Weights of a small GPT-style language model, trained from scratch on English Wikipedia: 6 heads of 32.
Each number is 128 + 24 x the weight over its row's rms, rounded and kept within 0 to 255. Layers, rows and columns count from 0. The size above them is the row's rms in percent of the matrix's.

# layer 4 MLP down (transposed), 1536x384, rms 0.221, rows 633-701, columns 288-335
size [ 87  96 108 102  94 101 101 106  97 111 101 102  95  99 106 109  99 107  60 108  86  79 110 101 107 111  97  84 107 103  98  70 100  66  91  89  96 101 117  84  99  96 103  99 105 104  92 107 102 103  88 110 101  94 111 108  98 113 102  91 103 106  85  98  92  99  92  83  96]
[[169 163  99 101 140 126 114 126 126  86 133 124 135 139 128 153 148 125 117 184 107 110 120 118  97  82 123  87 116 137 139 127 146  48 116 118 116 127 128 158 153 132 174  96 151 146 126 160]
 [133 120 148  86 160 113 186 101 125 135 129 147 142 112 157 138 159 156  94 166 127 125 117 124 160 148 122  94  92 102 148 120 132 135 144 112 115 130 132 127 114 101 124 137 128 133 121  97]
 [143 141 120 105  82 127 127 183 133 145 140 140 155  81 127 180 127 155 142 124 100 138 161 117  75 100 134 163 109 130 136 117 103 128 114 143 121 106 142 141 102 121 128 154 113 135 145 154]
 [150 118 115 143 132  84 118 152 142 102 164 114 109 124 125 142 123 131 113 119 142 140 104 126 115 100 138 129 146  73 152 127 145  87 138 157 111 134 132 141 147 105 146 150 137 132  83 112]
 [147 131 144  99 132 101 149  85 135 114 121 161 105 127 162 135 126  76 129 139 159 103 117 168 155 147 140 114 167 121 118  82 118 136 128  93 102 146 122 124 129 108  93 106 115  93 134 126]
 [143 103 111 132 108 130 121 144 122 113 140 152 169 112 183 157 127 139 153 124 128 115 141 145 134 157  81 117  84 122 136 109 148 109  85 161 141 148 135 144 135  95 158 119  99 139 106 131]
 [112 127 148 119 106 161 144 133 130 147 128 123 123 126 106  82 119 140 120 121 149 143  79 123 177 115 189 123  93 129  90 109 153 114 125 143 112 125 122 162 116  93 167 117 163 150 151 100]
 [114 131 118 109 146 104 152 150 121 131 125 173 162 130 124 140 126 106 126 123 164 165  98  91 130 124 118 142 158 121 127 126 119  95 126 152 154  83 104 114 131  69 132 117 135 141 185 127]
 [104 158 143 118 176 117 114 116 101 140 132 170 132 129 104  87 107 135 158 125 144 145 134 146 107 122 147 141 124 125 135 122 122 112 132 130 132 143 147 167 155 153  83 150 150 146 106 163]
 [ 92  99 145 133 149 116 143 180  98 110 165 148 137 149 109 145 124 125 149 126 134 121 165 141 124 145 112 129 117 154 123 132 101 158 134  95 120 157 139 154 119 104 102 140  88 112  70 131]
 [125 146 111 134 145 141 136 164 132 144 138 128 112 106 130 111  84 111 139 131 108 169 134 118 143 126 104  96 157 143 137 147 114 127 133 145 131 122 129 144 148 141 189 131 144 171 121 108]
 [124 139 179  90 137 111 116 144 104 157 157 156 151 130 125 139 132 143 144 149 147 135 134  97 130 129 109 110 139 126 147 195 132 150 131 138 129 154  91 160 145 169 115 137 104 166 158  89]
 [143 122 120 134 162 123 174 124 148 112  96 159 147 123 120 151 118 155  88 123 116 140 142  86 129 139 107 110 100 121 132 128 152 180 141 136 149 132  96 109 126  74 114 153 102 156 155 151]
 [158 114 147  77 138 134 136  89 138 141 152 117 107  97  99 114 142 102 136 148 149 141 146 102 145 109 141 117 149 114 111 190 123 107 112 113 144 111 156 146 118 108 151 130 108  69 127 103]
 [131  96 117 137  98 100 103 114 112 145 121 159  63 128  88 151 132 158  81  91 110 120 133 134 130  89 138 138 177 112 138 105 158 114 131 141 144 100  92 135 151 119 156 134 136 140 100 150]
 [113 132 119 123 131 134 114 101 126 124 140 120 105 113 145  87 146 112 125 147 157 145  96 172 174 150  88 143 106 110 101 118 166 124 116 127 132 103 168 164 158 140  93 148 111 125 118 108]
 [153 137 131 120 124 111 141 133 126  95 117 101 116 142 113 117 150 121 139 123 140 121 132 139 150  92 169 121 155 109 104 154 132 209 173 139 123 127 125 198 121 158 130 132 149 138 115 130]
 [119  79 187 155 119 103 112 135 106 101 161 101  79 108 128 112 119  85 138 161 143  91 120 104 128 144 166 147  93 140 102 147 103 160 139 107 132 128 104  75 134 141 104 150 123 137 123 139]
 [136 109 128 110 127 116 139 117 109 137 127 155 107 120 119 133 129 136 123 122 126 132 135 130 128 134 154 151 148 136 112 115  99 107 132 130 144 118  99 172 143 140 148 147 117 100 123 144]
 [147 121 118 139 152 136 133 120 150 158 125 120 153 149 140 149 125 142 141 128 119 134 136 101 108 168 103 104  61 112 116  91 124 137 104 166 114 131  87 154 115 132 111  92 148 152 154 158]
 [147 202 128 111  94 150  97 137 118 133 143 139  94 148  99  97 109  99 128 128 178 122 140 146 145 103 134  86 157 132 137 147 140 111  80 124 147  79 138 109 125 126 101 126  95 120  84 105]
 [ 96 132 112  99 156 112 133 140 118 137 134 121 119 125 121 134 134 107 120 111 125 125 132 145 184 128 135  80 119 131 105  98 155  72 123 135 169 142 148 106 153 188 116 118  90 112 173 125]
 [142 131 133 127 156 151  84  63 140 122 139 162 108 147  85 136 139  89 125 113 119 155 152 112 121 155 113 142 126 124 135 106  89 110 128 151 143 127 142  87 132 137 147 101 149 141 102 155]
 [ 97 150 123 134 162 140 126 144 144 104 106 141  95 160 108 103 125 117 125 118 161 158 202 161  81 155 133 166 129 155 159 165 151 143 191 130 125 139 111 130 152 135 131 122 122 129 135 140]
 [104 121 117 116 147  83 106 134 118 140 126 167 131 149 123 155 140  95 127 162 108 121 105 128  79 147 176  71  95 147 123 145 124 112 111 130 122 122  88 110 100 126  98 113 115 137 116 141]
 [128 114 150 138 168 109 149 136  93 120 124 150 182 138 127 104 124 134 146 136 120 132 127  98 139 145 144  64 158  98 102 152  97 138 132 124 116 128 129  90 131 126 108 108 124 151 140 150]
 [124  97 125 137 120 118 120 122 124 129 123  91 101 102 167  77 138 126 137  70 102 153 108 133 144 130 104 141 166  98 143 107 110 110 127 152 128 163 159 116 163 122  89 157 146 109 160 191]
 [138 126 168 113 157  91 143 149 127 186 130 107  98 141 133  95 115 154 165 134 148  74 169 133 155 166 122 153 137 138 138 159 139 121 149 187 116 101  88 109  89 141 115 150 131 127 134 122]
 [ 52 136 173 149 126 137 141 107 115  98 141 110 155 106 116 162 116 118 113 135 160 126 110 103 123 106 120 103 101 101 110 113 130 125 104 105 178  96 114 104  98 151 116 107 120 163 125 123]
 [102 124 130 153 110 112 163 107 127 160 148  83 155 100 121  83  68 108 125 111 100 163 122 121 141  65 106 135 119  99 142 124 135 110 120 102 121 143 116 121 119 113 121 118 121 148 120  95]
 [111 150  86 112 127 109 155 120 150 135 141 113 135 152  88 103 189 162 134  86  90 123 107 119 133 177 111 154 119 136 147 141 136 107 103 147 144  72 144 139 181 122 174 177 125  89  93 125]
 [159 109 115 126 121 151  74 153 132 110 143 111 146 120 124 142 127  93 120 132 117  99 114 138  99 120 128 142 112 157 103  93 109 135 128 118 130 140 117 119 134 101 131 111 135 172  98 119]
 [140 121 134 132 142 156 100 152 139  91 126 110  54  99 118 142 103  66 128  92 125 127 177 129  98 123  88 130 177 127 118 129 106 135 117 153 118 117 164 157 143 112 140 144 136  82 125 162]
 [161 151 141 128 136 153 133 129 103  94 111 133 105 132 164 144 130 172 158 113 135 141 157 144 109 157  96 107 147 129 161 142 100 136  88 138 137 212 135 138 130 103 140 127 155 146 102 160]
 [125 135 140 105 108 149 143 163 127 100 137 167 153 106 141 124 139 182 137 117 130  91 140 163 158  93 115 124 107 151  99 110 151 137 156  91 154 121 106 111  85 160 106 119 143 131 144 140]
 [111 107 138 123 103 101 163 129  77 142 156 142 136  82 112 180 133 151 148 130 118 173 113 112 147 109 116 135 126 119 170 171 130 137 148 140 116 155 153  98 113 152 120 125  83 185 112 114]
 [121 133  85  92 191 124 104 114 130 164 142 143 165  95 121 113 169 102 120 168  99 118 147 123 115 106 156 156 132 137 145 146 147 149 139 131  94 131 129 154  82 157 150 124 121 155 166 128]
 [144 140 154 111 149 119 153 122 142 130 133 135 162 123 118 107 124  94 183 172 106 131 162  93 124 123 162 132 134 122 124 137 101  96 132  67 150 147 106 114 124  73 171 158 130 116 173 117]
 [163 141 123 132 125 124 117 100 119 122 131 121 153 140  86 104 119 141 115 128 162 139 118 104 149 135 146 135 109 109 140 121 134 109 119 107 108 125 101 179 127 126 176 129 114 120 150 120]
 [104 145 135 123 147  69  78 128 196 138 119 115 128  99 145  92 133  94 112  87 137  93 140 139 154 117 112 171 144 140 170 136 168 162 155 161 146 111 133 133 158 134 128 118 140 102 122 111]
 [117 146 127 137 161 136 163 163 113 137 113 150 104  92 139 113  91 139 164 175  98 149 132 135 162 137 158 147 169 134 163 152 132 114 131 131 152 135  63 157 131 158 154 144 145 119 151 167]
 [135 133 168 118 136 146 125 142 114  73 145 154  91 136 140 116 109  84 176 129 118 155 166 146 191 128  75 101 108 109 158 124 131 115 126 148 113 127 140 128  72 141  89 147 109  94 104 150]
 [134 119 165 132 175 136 152 148 113 130 122 103 116 149 113 135 138  85 119 110 141 110 115 131 144 161 152  96 137 179 153 105 116 124 142 102  86 123 127 139 115 123 135 138 128 182 145 114]
 [162 160 102 134 112 103 113 128 168 100 122 111 144 160 144 132 124 141  99 140 113 106 154 128  93 121 119 143 137 193 137 127 154 139 171  61  95 164 110  96 137 138 119 157 148  82 166  98]
 [145 124 112  98 152 133 132  97 113 144 110  78  91 121  96 159 128 126 127 172 102 127  89 128  90 132  88 131 124 131  84 110  97  92  94 115 166 108 114 110 123 113 137  92 162 149 169 152]
 [ 94 120 151 124 126 128 136 135 151 121 136 125 168 150 133 123 134 120 137 131 115 105 160 124 116 109 115 105  90 131 169 128 138 124 152 148 161 152 107 178 144 122 138 174 128 107 141 139]
 [122 114 133 171 135 131 108 153 106 132 120 136  94 116 121 117 128  78 169 115  87 166 116  90 128 100 119 173 126 128 120 105 132 113 134 134 138 164 124 115 118  84 124 108 135 138 106 127]
 [110 134 129 161 107 139 115 128 107 174 105 142  72 115 137  98 115 102 101 129 137 141 113 134 141 124  95  88 137 113 189  78  96 103 130 163 139 133 140 142 151 161  97 128 102  85 106 123]
 [111 125 130 154 146 136  87  92 156 160 159 130  90 117  99 106  85 110 116 143 139 136 131 173 123 140 100 110 156 105 105 136 170 140 111 165  72 133  94 136 100 152  88 111  95 124 177 107]
 [125 134 108 145 133 168 144  62 129 122 174 127 162 136 112 107 162 103 116  87 136 132 116 160 130 118  92 148 155 136 105 129 128 148 118 175 105 142 131 115 148 117 112 135  96 113 147 134]
 [131 102 150 131  71 127 153 103 138 136 114 132 113 148 164 112 146 106 109 138 155 142 144 140 147 124 118 137 120 138 119 149 110 130  97 120 112 128  52 167 121 145 118  73 127 103 139 115]
 [117 174 114 136 136 113 125 161  96 140 172 130 117  92 111 140 126 109 142 107 167 102 110 144 135 143 158 148 156 144  89 141 135 135 115 172 125 107 113 156 144 136 172 136  67 132 127 156]
 [120 124 170 102  83 134 135 102 106 145  94  97 102  99 165 160 127 207 115 101 132 136 102 112 150 111 124 110 146 124 140 136 106 134 161 124 135 130 130 143 213 140 133 163 109  73  92 133]
 [103 182 127  93 121 124 159 111 106 138 130 144 116 140  93 165 141 111 128 108 154 164 134 162 157 140  96 106 167 131 101  80 137 156 128 170 110  80 162 119 119  91 185  90  56 132 109 122]
 [ 86 112  84 131 136 103 141 126 136 153 132 114 143 144 171 156 133  78 135 117 102 128 119 143 100  85  81 152  73 144 117  90 124 141 101 135 151  67 115 131 119 118 146 171 124 146 119 146]
 [139 117 165 101 107 162 112 133 165 135 126 142 110 131  90 141 128 134 140 139 140 157  96 127 101 117 139 123 123 117 123 129 103 107 149 143 118 139 163 113 121 145 137 128 109  76 139  86]
 [138 149  92 103 164 115 146 116 150 118 101 136 143 115 165 150  80 125 175 168 114 135 155 114 111 101 136 140 124 146 148 121 116 125 169  95 146 131 146 114 145 105  98 120 120  90 115 117]
 [151 103 110 152 136 163 157 111 124 167 149 141 127 150  98 176 140 170 121 151 136 135 136 144 133 114 126 106 102 103 148 116  72 154 133  89 137 108 132 104 122 126 147  86 143  83 140  95]
 [162 111 107 142  97 128 156 138 123 153 135  72 112 121 119 122  98 159  74 168 165 146 128 124 118 113 109 136 164 135 160 132 131 145 139 121 120 108 150 108  77 129 139 126 140 118  88 158]
 [ 95 116 149  99 157 158  89 122  75 138 151 138  89 122 123 134 105 113 105 150 112 157 122 122 151 117 138 140 174 101 125 140 135 114 180 160 127 147 126 146 124  89 128 149 128 165 151 137]
 [130 130 120 115 123 118 139 136 116  98 168  96 127 128 111 128 143 138 118 127 122 136 106 127 113 161 160 102 130 188  91 124 118  93  84 150 123 145 130  85 108  92 103 148 132 120  91 138]
 [ 98  97  77 111 118 127 116  49 125 119 133 154 129 116 126 128 136 153 116 104 117 157 128 122 107 118 111 128  74 115 111  72 124 123 114 102 108 155 152 119 146 104 145 115  98 139 151 125]
 [136 137 128 147 136 120 125 156 134 151 127 147 137 130 150 123 148 110 103 108 189 181 129 119 100 155 134 180 127 129 117 112 142 167 140 156 162 127 160 161 122 137 148 111 190  98 151 140]
 [121 145 101 118  76 156 123  91 147 137 153 116 149 111 156 100 132 100 116 139 104 135 138 115 145 187 103 167 122  96 152 119 128 116 142  90 143  89 174 116 113 116 149 138 119 136 148  92]
 [136 103  81 138 137 167 142  94 110 162 132 123 156 113 114 138 136 166 121 125 120 133 115 186  89 160 149  98 139 161 120 130 105 122 132 113 113 116 121 115 139 114 160 162 114 141 116 153]
 [138 161 126  98  94 108 136 148 142 172 134  99 158 130 122 123 166 121 157 151 115 129 135  92 162  70 107  96 115 117 161 106  94 112 121 108 116 135 110 120 136 146 178 109 154 150 128 142]
 [112  80 110  91 150 117 166 153 132 139 139 154 147 107 114 146 131 115 164 160 144  81 120 133 119 148 110 163 104 133 140 147 111 125 124 148 165 115 112 148  97 115  87 128 112  99 110 111]
 [ 88 138 119 140 102 149 138 145 140 103 122 116 145  95 122 114 127 151 168 144 146 139 112 160 153 116  96 115 107 119 144 159  92 137 105 142 103 135 124 157 135 112 151 134 122 112 137 100]
 [128 110 154 110  95 142 127 123 138 116 120 162  93 159 153 132 145 128 130 143 159  94 117 115 155  91 161 108 125 129 112 129 117 102 136 137 128 127 140 151 117 102 129 115 119 162 122 141]]
# layer 4 MLP up, 1536x384, rms 0.222, rows 634-702, columns 288-335
size [ 96 105  96  86 102  91 105  99 111  97 101  93 100 105 112  90 105  78 109  84  74 103  99 106 113  93  85  96 100 106  66 100  81  93  85  94 104 111  86 101 100 106 101 106 107  85 103 106 105  86 105  95  92 111 103  94 114 103  90  99 108  84  96  94  96  86  84  94 116]
[[152 142 131 137 173 156  96  75 138 119 106 145 109  86 128 154 125 160 162 156 114 129 157 113  99 115 131 133 132 130 107 129  81 133 137 150 117 136 179  95 132 182  95 130 123 155 146 114]
 [148  97 114  93 124  87 162 140 116 141 130 177 160 140 147  98 141 145 115  79 124 135 132 109 144 150 135 116 118 157 111 155 123 135 106 126 112 131 129  90  98 103 109 131 134 136 150 129]
 [ 95 106 113 138 163 139 125 129 112 178 114 143 110  96 140 156 144 107 131 129 113 152 145 134 169 171  94 104  96  86 150 184 150 113 130 101 121 159 145 112 139  99 127  95  97 160  84 115]
 [ 81 172 124 175 157 151 122 117  96 115 123 161 169 134 130 104 121 131 116 112 130 118 146 160  95 103 113 121 101 162  93 132 123 120 136 105 146 162 116 164 145 128 142 162 156 177 149 130]
 [169 128  98 116 188 140 200 132 139 120 134 109 148 155 161 114 134 148 119 148 108 132 142 110  91 136 130 112 107 119 104 152 107 169 116  98 129 153  95 129 118 180 137 129 124 148 128 144]
 [108 107 109 117 134  86 143 106 134 123  92 141 150  95 101 133 126 161 127 100  80  89 115  91 110  86 142 160 104 110 126 144 137 126 166 125  89 131 128 175 177  92 162 150 111 152 109 128]
 [183 131  96 156 145  59 103 116 150 145 145 175 137 103 143 151 118 113 111  83 128 153 141 169 122  99 127 123 128 145 126 164 167 141 142 132 149 128 109 137 145 137 134 159 138 142 120  94]
 [120 112 122  98  75 109 139  92 127 141 128  82 168 121  95 114 103 144 125  94  99 143 101  61 107 167 120 143 151 142 174 102 143 148 112 131 140 141 144 143 149 173 139 177  88 128 125 121]
 [117 102 169 152 126 100 140 126 119 158  92 120 134 142 156 100  94 127 169 115 106 128  96 141 142 120 148 113 153 153 102 166 120 114 129 102 118  91 131 152 114 103 109 128 131 148 116  89]
 [118 143 139 144 160 122  91 112 128 152 147 163 150 137 139  92 121 131 157 109 109 128 111  85 123 145 119 119 112  95 111 136 122 124 135  78 122 126 144 106 160 106 127 149 137 115 126 122]
 [ 79  80 174 162 145 156 118 130 101 150  84 153 107 140 141 115 135 152 100 115 113 102 122 124 129 117 138 142 136 131 150 120 111 160 166 137 134 138  89 112 122 194  93 133 103 147 135 131]
 [164 184 112 149 121 140 114 161 138 136 134 163 120  87 166 151 140  93 100 133 136  89 174 136 159  61 131 130 125 169 174 158 166 116 121 110 128  96 113 106 118 104 111 168 111 110 133 140]
 [114 121 115 105 136 117  93 119 149 162 112 129  85 117 121 135 132 164 114  81  84 145  93 155 134 107  94 152  79  87 142 132 160 144 133 107  96 120  95 109 170 131 123  89 111 159 127  91]
 [126 153 150 149 159 113 163 109 142 139 113 108 106 178 128 119 101 137 161 142 121 138  85 104 123 135 145 134 120 151 126 118 160 107 150 111 100  86 130 116 122  69 144 152 111 146 141 123]
 [127 107 140 138 141 137 134 156 148 146 156 181 175 144 111 139 135 131 124 125 123 145 140 124 160 193 156 165 129 130 144 117 119 125 141 131 141 152 111 116 120 109 143 121 150 106 156 109]
 [109 121 154 124 111 134 153 106 141 112 156 130 137 125 150 141 109  89 149 152 163 128 140 181 127 133 117 133 129  88 136  98 117 150 163 138 155  68  92 120  78 156 116  69 114 132  69 111]
 [145 119 108 157 133 108 132 186 122 123 101 117 109 128 116 107 122 123  82 174 142 149 126 145 135 121 160 127 148 153 113 124 160 160 124 110  94 174 125 108 159 104 105 100 120 149 130 127]
 [130 132 137 123  87 148 107 113 184 118 162 137 166 120 139 105 127 127 105 122 130 155 117 105 161 137 108 111 142 125 105 122 134 154 144 118 105 150 125 150 163 128 121 142 134 194 110 129]
 [145 127 101  85 149 110 119 110 113 118 169 135 156 181 121 107 122 135 138 162 158 137 117 127 129 110 108 110 119 129 123 161 140 155 141 111 162 130 138 130 151 130 114 129 107 186 136 129]
 [ 58 154 160 125 143 106 103 111 156 127 149 139 117 113 139 108 115  76 124  76 128 154 130  93 159 136 110 107 117 128 174 139 109 155 120 141 153 136  97 146 121 129  94 111 106 108 145 116]
 [109 124 110 111 120 117 157 139 161 102 121 147 118 128 120 140 141 121  99  92 108 115 111 143 108 132 143 130 123 163 141 143 114 164  86 128 128 135 141  89  98 102 135 159 150 118 125 141]
 [102 150 161 157 108 127 132  97  94 134 105 164 154 113 149 129 122  90 129 115 150 139 107 127 159 121 125 116 135 142 126 128 115 133  89 108 127 120 140  96 129 161 132 149 131 125 136 142]
 [141 110 134 149 122 140 125 143 128 157 110 118 132 162 125 143 154 115 165 152 143 106 113 137 129 130 152 137 110 137 126  86 101 138 101 136 144 138 112 191 134 110 155 130 154 111 114 136]
 [111 120  97 111  93  81 110 130 153 134  80 131 143 174 138 165 117  89 104 153  95 135 145 137 145  99 139  94 135 106 122 110 116 139 150 124 134 130 140 153 142 135 109 133 108 125 106 114]
 [145 135 167 167 103 126 130  96 132 166 180 160 106 147 130 128 106  90 125  88 135 126 127 134 114 133 107 131  92 142 120 113 117 142 139  93 145 140 136 155 168 128 133 130 148 188 164 152]
 [128  98 117 119 118 151 108 157 128 153  86 168 153 133 175 125 128 130 142 146 163 118 120 126 154 127 117 146 122 122 134 153  88 144 122 142  93 145  98 136 181  94 155 140 162 105 100 126]
 [131 141 111 143 104 116 158 134 152 136 112 140 158  78 108 105 145  97 117  90 139 126 110  87 119 122 101 116 101 163 136  96 124 139 119 116 124  92 145  91 127 132 178 132 134 145 168  95]
 [151 144 123  97 145 116 128 156 158  88 123 137 171 132 123 109 107  63 143 106 144 110 155 127 141 119 127 153 128  82  63 117 116 133 148 120 104 116 131 119 111 156 110 123 126  86 148 123]
 [152 123 147 134 110 130 132 180 132 141 118 140  98 119 142 140 128 111 136 127 115 120 117 148 132 113 106 138 110 107 116 109 117 179 118 163  90 154 171  81 215 120  90 139 157 119 147 125]
 [143 153 159 107 131 134 134 139 147 148  98 113 128  90 142 148 152 138 114 152 132 138  74 115  96 146 157 149 123 115 121 110 105 131 169 164 133 136 155 166 153 152 129 148 124 135 105 184]
 [102 146 151 134 124 159 134 113 114 118 106 122 147 107 115 179 120 153 130  81 137 126 127 127 113 178  96 103 114 110 149 199 133 118 132 161 150 116 156 146 139 188 113 148 122 126 168 109]
 [127 111 139 130 132 136 153 122 146 132 143  98 171 137  74 144 131 151 148 131 101  81 101 150 140 189 215  87 127  42 126 163 119 123 136 144 211 138 124 179 117 101 139 147  65 152 117  95]
 [101 110 139 144 143 152 175 102 152 135 121 147 108 103 138 129 120 119 139 140 118 111 157  68 142 140 103 127 106 109 103 151 170 113 125 133 169 134 153 114 171 111  86 123 117 120 181 112]
 [121 123 145 156 137 147 123 142 143 123 135 112 136 160 143 161 123 114 157 160 156 133 135  94 116 121 145 132 110 121 113 104 133 112 128 109 167 114 140 106 144 170  96 131 117 154 134 148]
 [126 160 149 101 149 134 129 128 106 128 154 142 150 116  93 143 127 153 131 151  93 139 123 124 176 118 138  85 137 103 132 140 139 141 124 127 140 148 146 152 111 123 148 142 166 127 158 125]
 [170 131 144 158 141 142 136 120 111  91 143 120 134 176 119 139  91 119 170 121 138 125 119 131 117 140 125 122 150 120 141 124 108  85  81  92 134 124 150 167 106 146 126 132 111  99  90 119]
 [168  91 156 127 156  85 103 130 129 165 182 121 139 108 111 108 141 117 136 138 113 170  92 158 117 131 127 104 123 134 149 121 193 142 138 125 122 149 137  85  99 145 143 153 124 132 141 116]
 [134 110 142 157 104 127 149  98 134 176 140 173 121 134 130 127 119 106 179 147  90 122 110 140 112 117 115  97  93 123 133 132 154 147 135  85 171 142  94 143  86  92 132 117 113 181 144 171]
 [109  91 145 111 136  87 112 145 139 106 118 136  95 107 129  97 153 136 111  80 140  99 115 137 123 149 147 146 122 161 157 111 143 118 139 114 121 169 146 103 132 158 131 143 149 122 125 130]
 [133 114 124 140 116 145 141 162 152 101 110  86 136 144 145  97  75 108 144 110 109  53 154  88 138 139 107 127 113 108 118 126 147  93 150 109 152 136 132 112 167 100 112 136 119 108 143 127]
 [ 85 106  94 106  97 165  86 112  86 133 158  86 113 169  93 132 180 150 154 172 154 112 158 189 133 132 102 114 168 125 122  90 144 104 129  94 136 145 143 139 148 113  58 140 167 131 138 141]
 [147 132 159  75 100 130 145 134 127 114 134 101 135 169  83 137 126 155 100 139 104 139 123 159 116 128 107 126 152 148 161 145 119 170 107 120 127 100 143 102 125 139 125 159 136 125 128 127]
 [120 143 101  99 114 131 137 158 101 118 106 127 125 121 123 130 152 152 139 137 133  92 145 143 161 132 143 167  92 128  98 204 106 111 128 132 113 127 127 111 110 145 159 117 122 146 109 129]
 [109 119 116 153 159 126 115 120 130  79 141 205 149 139 157 141  89 117 173 157  94 140 141 116  93 131 110 135 104 113 141 106 131 129 163 137 117 131 105 119 127 111 161  81 130 133 184 126]
 [129  93 111 125 111  79  91 123 156 138 110 143 119 135  74  89 106 131 150 123 115 105  86 124 146 117 127 130 121 144 101 168 113 130 129 110  79  79 130 172  96 158 121 118 104 107  95 132]
 [129 122 180 130 129 114 105 140  94  71 114 131 124 116 144 154 138 106 120 183 102 136 125  98 102 112 116 111 117  83 123 160  91 153 115 178 138 113 112  74 143 154 141 103 179 149 144 132]
 [136 113 140 119 119 160 170 148 130 137 163 106  91 119 152 124 114 162 130 140 100  87 136 130 124 113 102 131 116 128 102 125 142 130 151 149 171  79 122 140 104 134 159  73  95 172 144 147]
 [150 111 118 172 142 138 133  86 154  91 129 142 155 171 161 117 120 148 111 131 128 154 144 152 144 121 123 148 188 124 108  92 110 144 116 142 106 178 106 151  95 112 145  86 139 136 128 155]
 [ 99 115 102 136 123 114 101 106 131 155 174 130 109 149 121 127 156 133 127 133 105  98 108 116  98 179 145 134 132 120  94 103 149 109 133 149 117 109 109 126 173 147 149 119 101 124  97 176]
 [117 152 152 144 131 116 118 156 169 122 112 160 141 121 141 131 126 122 130 170  98  86 130  54 111 114 107 167  85 139 117 146 136 111 192 152 153 146 146 138  85 130 148 116 100 105 178 123]
 [131 112 125 157 112  92  99 119 119 120 150  76  94 102 144  96 138  61 128 161  86 134 133 115 119 117 123 125 157  98 117 105 143 132 156 132 125 133  99 108 130 159 128 121 133 109 123 133]
 [148 134 158 132 136 125 152  99 167 142 160  98 138 195 131 141 160 156 125 121 150 132 121 141 121 140 145 132 136 116 129 127  69 139 139 126 102 121 114 114  96 165 115 119 165 139 174 165]
 [128  83 133 161 116 121 139 113 141  88 109 100 136  75 141 147 130 134  90 164 116 111 118 154 133 122 109 138 118  84 144 129 135 162 151 106 154 147 110 178 133 206  70 130  92 135 150 139]
 [165 114 119 115 121 121 116 133 155 189 119 156 139 150 107 110 138 137 144 102 145  59 126 113 152 116 118 108 161 105 133  95 125 160 140 156 147 110 121 128 106 138  81 126 143 157 191  97]
 [128 134 132 121 113 114 149 177 112 107 180 165 136 121 114 148 139  90 170 133 131 116 159 111 121  57 142 133 114  92 151 116  89 118 138 169 115 135 140  89 135  81 119 109 147  99  73 173]
 [137  91 108 141  94 125 144 118  90 158 108 144 110 148 151 167 147 137  77 115 124  94 136 144 135 180 117 148 153  88 103 171  95 148  92 113 117 165 123  90 174 129 135 130 117 143  96 121]
 [104 129 160 115 140 150 141 120 135 105 123 103  94 133  69 132 102  91  93 168  98 140 114 167 131 125 140 129 112 152 122 116 131  97 155 134 150 118 113 154 164 127  81 144 130 124 131 126]
 [111 105 139 148 148 106 135 145 142 150 177 109 145 127 115 112 130 140  97 177 160 151  99 106 111 118 137 120 105 158 157 141 116 162 161 147 141 141 130 142 123 126  94 116 151 157 110 106]
 [ 87  89  95 137 118 110 154  96 133 138 153 131 116 158 132 131 161 119  96 126 141 101 174 117 142 150 145 119 165 133 133 143 145 173 128 138 112 181  75 146 126 128 142  91 114 146 113 116]
 [101 124 119 161 125 106 113 142 114 168 163  68 129 190 113 160 147 124 135 130 138 147 101 152 110 120 131 151 100 124 112 196 133  96 107 102 176 124 170 111 176 110 139 107 142  96 143  85]
 [160 183 132 188 154 147 124 118 142 106 142 122 135 110 151 122 117 110 164 124  46 114 115  76 168 158  80 107 125 143 153 105 120 120 144 112 135 126 137 137 125 117 142 120 124 123 189 169]
 [123 106 147 122 128 146 120 113 142 168 176 135 125 105 117 100 146 115 145 132  83 124 132 118 110 124 135 138 117 119 134 108 155 121 159 130  90 107  88 129 104 119 159 146 140 172 116 144]
 [127 152 131 119 131 134 128 107 100 110 102 146  92 121 134 112 153 118 111 107 118 113 140 145 122 120 122 145 120 104  95 142  99 161 143 130 151 160 124 117 125  66 152 140 171 112 112 154]
 [133 130 162  76 181 159  90 150 117 130 102 130 114  94 167 129 134 150 133 113 134 109 138 108 115 128 135 143 104 136 144  97 116 117 118 114 153 153 105 164 122 107 146 140 105 115 105 124]
 [166  92 127 134 128 139 153 141 151 107 100 109  64 141 100  94 130 117 171 144 137 146 120 145 103 115  97 103 122 115 157 122  81 166  96 132 134 106 127  91  89 136 125  96 186 135 115 134]
 [130 117 140 142 104 146 133 113 104 195 139 120 116 149 118 139 114 164  74 145 109 115 131 124 143 145 132 166 137 128  93 138 137 150 116 144  83  97 147 124  98 141 126 133 106 120 114 129]
 [136 110  91 106 147 104 149 155 129 128 147 137 124 141 152 147 101 115  77 128  49 106 132 118 145 157 145 114 128 115 144 119 153 119 105 133 150  77 127 167 108 112 107 161 170 113 122 103]
 [163 132  89 164 134 145 147 140 113 143 143 126 147  89 124 161 118 122 162 101 129 126 108 144 114 138 113 114 144 129 127 154  91 143 145 123 154 116 135  97  99 133 150 144 165 140 127 164]
 [142 125  93 112  87  91 109 106 122 108  99  97 130  99 107 118 145 148 114 153 129 167 149  96 164 157 106 119 165 145 101 109 123 120 136 154 115 138 109 150 111 141 152 115 138 152  95 185]]